Weights of a small transformer language model.
Size: 4 heads of 64, MLP 768 SwiGLU, vocabulary 2048, 6.54M parameters.
Architecture: RMSNorm before each block, rotary positions, no biases in attention or MLP, untied embeddings.
Training: a variant of SOAP for these matrices, 2273 steps.
Each number is 128 + 32 x the weight over the matrix's rms, rounded and kept within 0 to 255. Layers, rows and columns count from 0. Numbers have three digits each.

# down: layer 3 MLP down (transposed), 768x192, rms 0.116, rows 674-687, columns 64-127
# gate: layer 3 MLP gate, 768x192, rms 0.128, rows 675-687, columns 64-127
# up: layer 3 MLP up, 768x192, rms 0.126, rows 675-687, columns 64-127
down674:190152172142130137159133123181118167078132161142095147112154123129056113171141151212154074189105143032124165104138140109142129129083147117065112074127059136099161108115168098098131134072087140
gate675:128106098111125168091116155121088121144125150069144097177126188122113107158131095129115118100089104082076090089190126085120092083124134090145130088127042091124165163182129105177141168112119093
up675:129162170148073160113153113095087139123165108121146178068123123125172128147128099070081093130107127102183115126087109106149130087158141133153158100099079096141134094131144178134158150123098125
down675:164159150098129116070125173149122154106080095160131107090122156089155173149173103149183150146081157084107168153129132151105122083115161103158109101091094132114086165088156094108135169120143202
gate676:066157120152146113096127140171126162150107168116129093078133126107100140128118100102139099112098100155124074114119114059116080134147120120093132183133134141195111120096105154078146179180167054
up676:102116111079148151104095155084130076106155121150167138173150081083088172179138175118117117155131084141102116136082143136160124161157097120130109072138104081144092122164106135107159114125118107
down676:166133126131099090141151122162131156117120145110094100102088146092094136103078088133182155097148130151129134101157122080159139163122093094168104135122120118188167126087084101081108157144201080
gate677:163076121165076106118126111126120148119078165119109193083071151141155125105167132149139092110153089109160156124078119132149114154117194139126151166130151131127165167100049156192106107130128122
up677:084126090152183132110104115136115116077114082093149110158173101123111131128175116183133139133061164162174138105115189162168125121110087185112082167121169181188097116159069168106125095123149089
down677:107127095127140120110041114218130146151106124112112177098172120144089122159140116061070097156124126140148106122135085204132096104119152126176158171154160133140144131141153168121120126112133150
gate678:066142119094145126113142093097101140156157114152111146118144075127124130089141132134115118173141123108119090144129082146100158195157092118062155202114179109083129119144107149103159111180147163
up678:145122150088173137144167101110095130137097077124131101116122125136082120135123120114111104146126130152140108183096133152114136186117111129133116163178209153142201111147160114145150143163163091
down678:099091138141151114097150151056134118164161158094154081155120178105110143121125122141188206197129129112156101107137096156089102160063140122115115109141121072093136157103080102091148082150182163
gate679:138171193080154080099144129108096131227181135107145139142117081131172115201164101177096126159099084184151184118131121113176153149111192086190158079096132140208113118150111120129149182077059129
up679:135153073109111167109138147127103112067088074135130114145211128111124103103100098155141105136125108050083148117143119131092202121098137121195143166116122139132085093170104069094136081095154121
down679:146138132085096131182182173180104100127115068122081154112141095035124142162111132129107144110137168083128159196103147067146124096105151129110079135121152076087123043157147125114114105161108081
gate680:101176201124150095116140197082125156124190083083146083125081190169159149137150113034116164129116098121095078180112133118132081140144137104127136154114121111152179110031157134150104150118120127
up680:120125133143091174056174091162132158114121105106152150123155166122113105086154131172164156107150119159135104206143108129131101108103140194077092125104097069102157140092117162152185117180107152
down680:138119171171127128106164128145128185165142129074142098078097106162080138086092174095130137133122169123225149066139107172078107134129185114188087068119160102087136133138049103157122157141062133
gate681:167176139180121046130153080104090132148119059182121169112173128159190105136143146089127123127076095112070140106133096168137154117157139150132097105144159075111172122151166167136160110182108085
up681:115154152090118170084142129159079126128127122140111126129173081101135090155155166137128154148115138099151147079156126115110126127103171071148201161117165084099123118083129158158121213088153154
down681:123090110061080126110116103080114123158130128149084141126105170084176090107142125123110181138146117133071098112150094146186110136115127132149126104080183161111160107112165084157080147130088178
gate682:084124127122155128134095068143094091165107156176143182138089123157116135102146135104121139104075081165179157104098180200142101088116071139137173129137084117161139142159154099125119125135064090
up682:109175116161185071093174130112158089065135097131134163109122106111100088080124179147069194126146104142084146115071182155118107162123154127099139128142113182123094131094128156118126100142159114
down682:115079132177126086110190126129162131143177160100138132138094149093123172160118129173159131155092123110178137157135163143119114104123126168088165066116138053144103100098147125161174118211119088
gate683:118153107143076145091122143083108165080177088105120093154089145101112097131106152067146144135120173093142134147094085114188097079159131055152147159093118133164079113127145094148135125154091153
up683:090074156122139107144074079156102046126135121123176102156125151162191140129118116132167164079116163131130132103132105135117122164181118160090173164149114104192114128114143172082170186133145151
down683:117115143119124128156054117093178120112147083099116141125137141109146133121133126124070070137171121128155061126105098090075096133039127101185117132105095094126161159072062126086108141120136178
gate684:127139157136162164145108086103140162119111148069130119103146146123163144142072109146106120127179133139101168143130089174145116165230120142175113152177169233132153118151184127100114166153143123
up684:080161096133130132111103133103114172113101160187055133080170132117109154115120104112152169189142087134140170165130078133170044116082121112156128153096090104105102161042106172120111093149153116
down684:172160116124119180138140155109143103099099131085102090128129144098136152080104159154139127121072155125133100100195131125073153082161107162095173084182133173181143138155078154109157161136083173
gate685:150147092124161101128127174155170138108134135121166154131141122127106110130145100168135138077161110131075101126179114120101187093133095209103116096163139079132123141169156093109165117155096089
up685:105159118143095111113071146129152140153130064125122182093121116171129093097121111130171115103137127122132061098102125128105101121115141184184169121088151100138130114161086129215149127102085056
down685:097155122128099108115126172118075094190126135131103040154113131132124122145095119091088147125116147134190147136117111139098149133140075082133124138160157091204145131154090131119125133108173156
gate686:141143145173121121112140176141097095077157125161118124136122105074125131171116112067082099139130120110104108150137127137076125147096098080100123147112120109134099111073104160126117115148106092
up686:156180082123126205220129122105139109126100114122093105112085142139109140138142127155072092216149104119087175117114086110147089121144162100112142120129169126128160116050108170151176126084181110
down686:109087123114141115112157098171139145106149148136131081118165131098092136123094074125140161136115063135183105126111121187154099117098140146111145147108120101108153148096156107133115139097115113
gate687:161107103154182100094099152105093125178113111161151138120146108135142142126111149144125134100109077121082175142154104081130119102128124147142139071083128108140130139165089132033143133152141116
up687:186114101143144166117139112083179085075129127109155157079120110137095191078122142095108107119122129134157085114147132143133173099143142135148084112162123164162150154108105098118081105127148145
down687:059145072122090115132136123081111101144058181105151096120139096205101115095116067140077067131101133128158126139105097175114169157112148089152095104132132103127081160144140145108102131101168163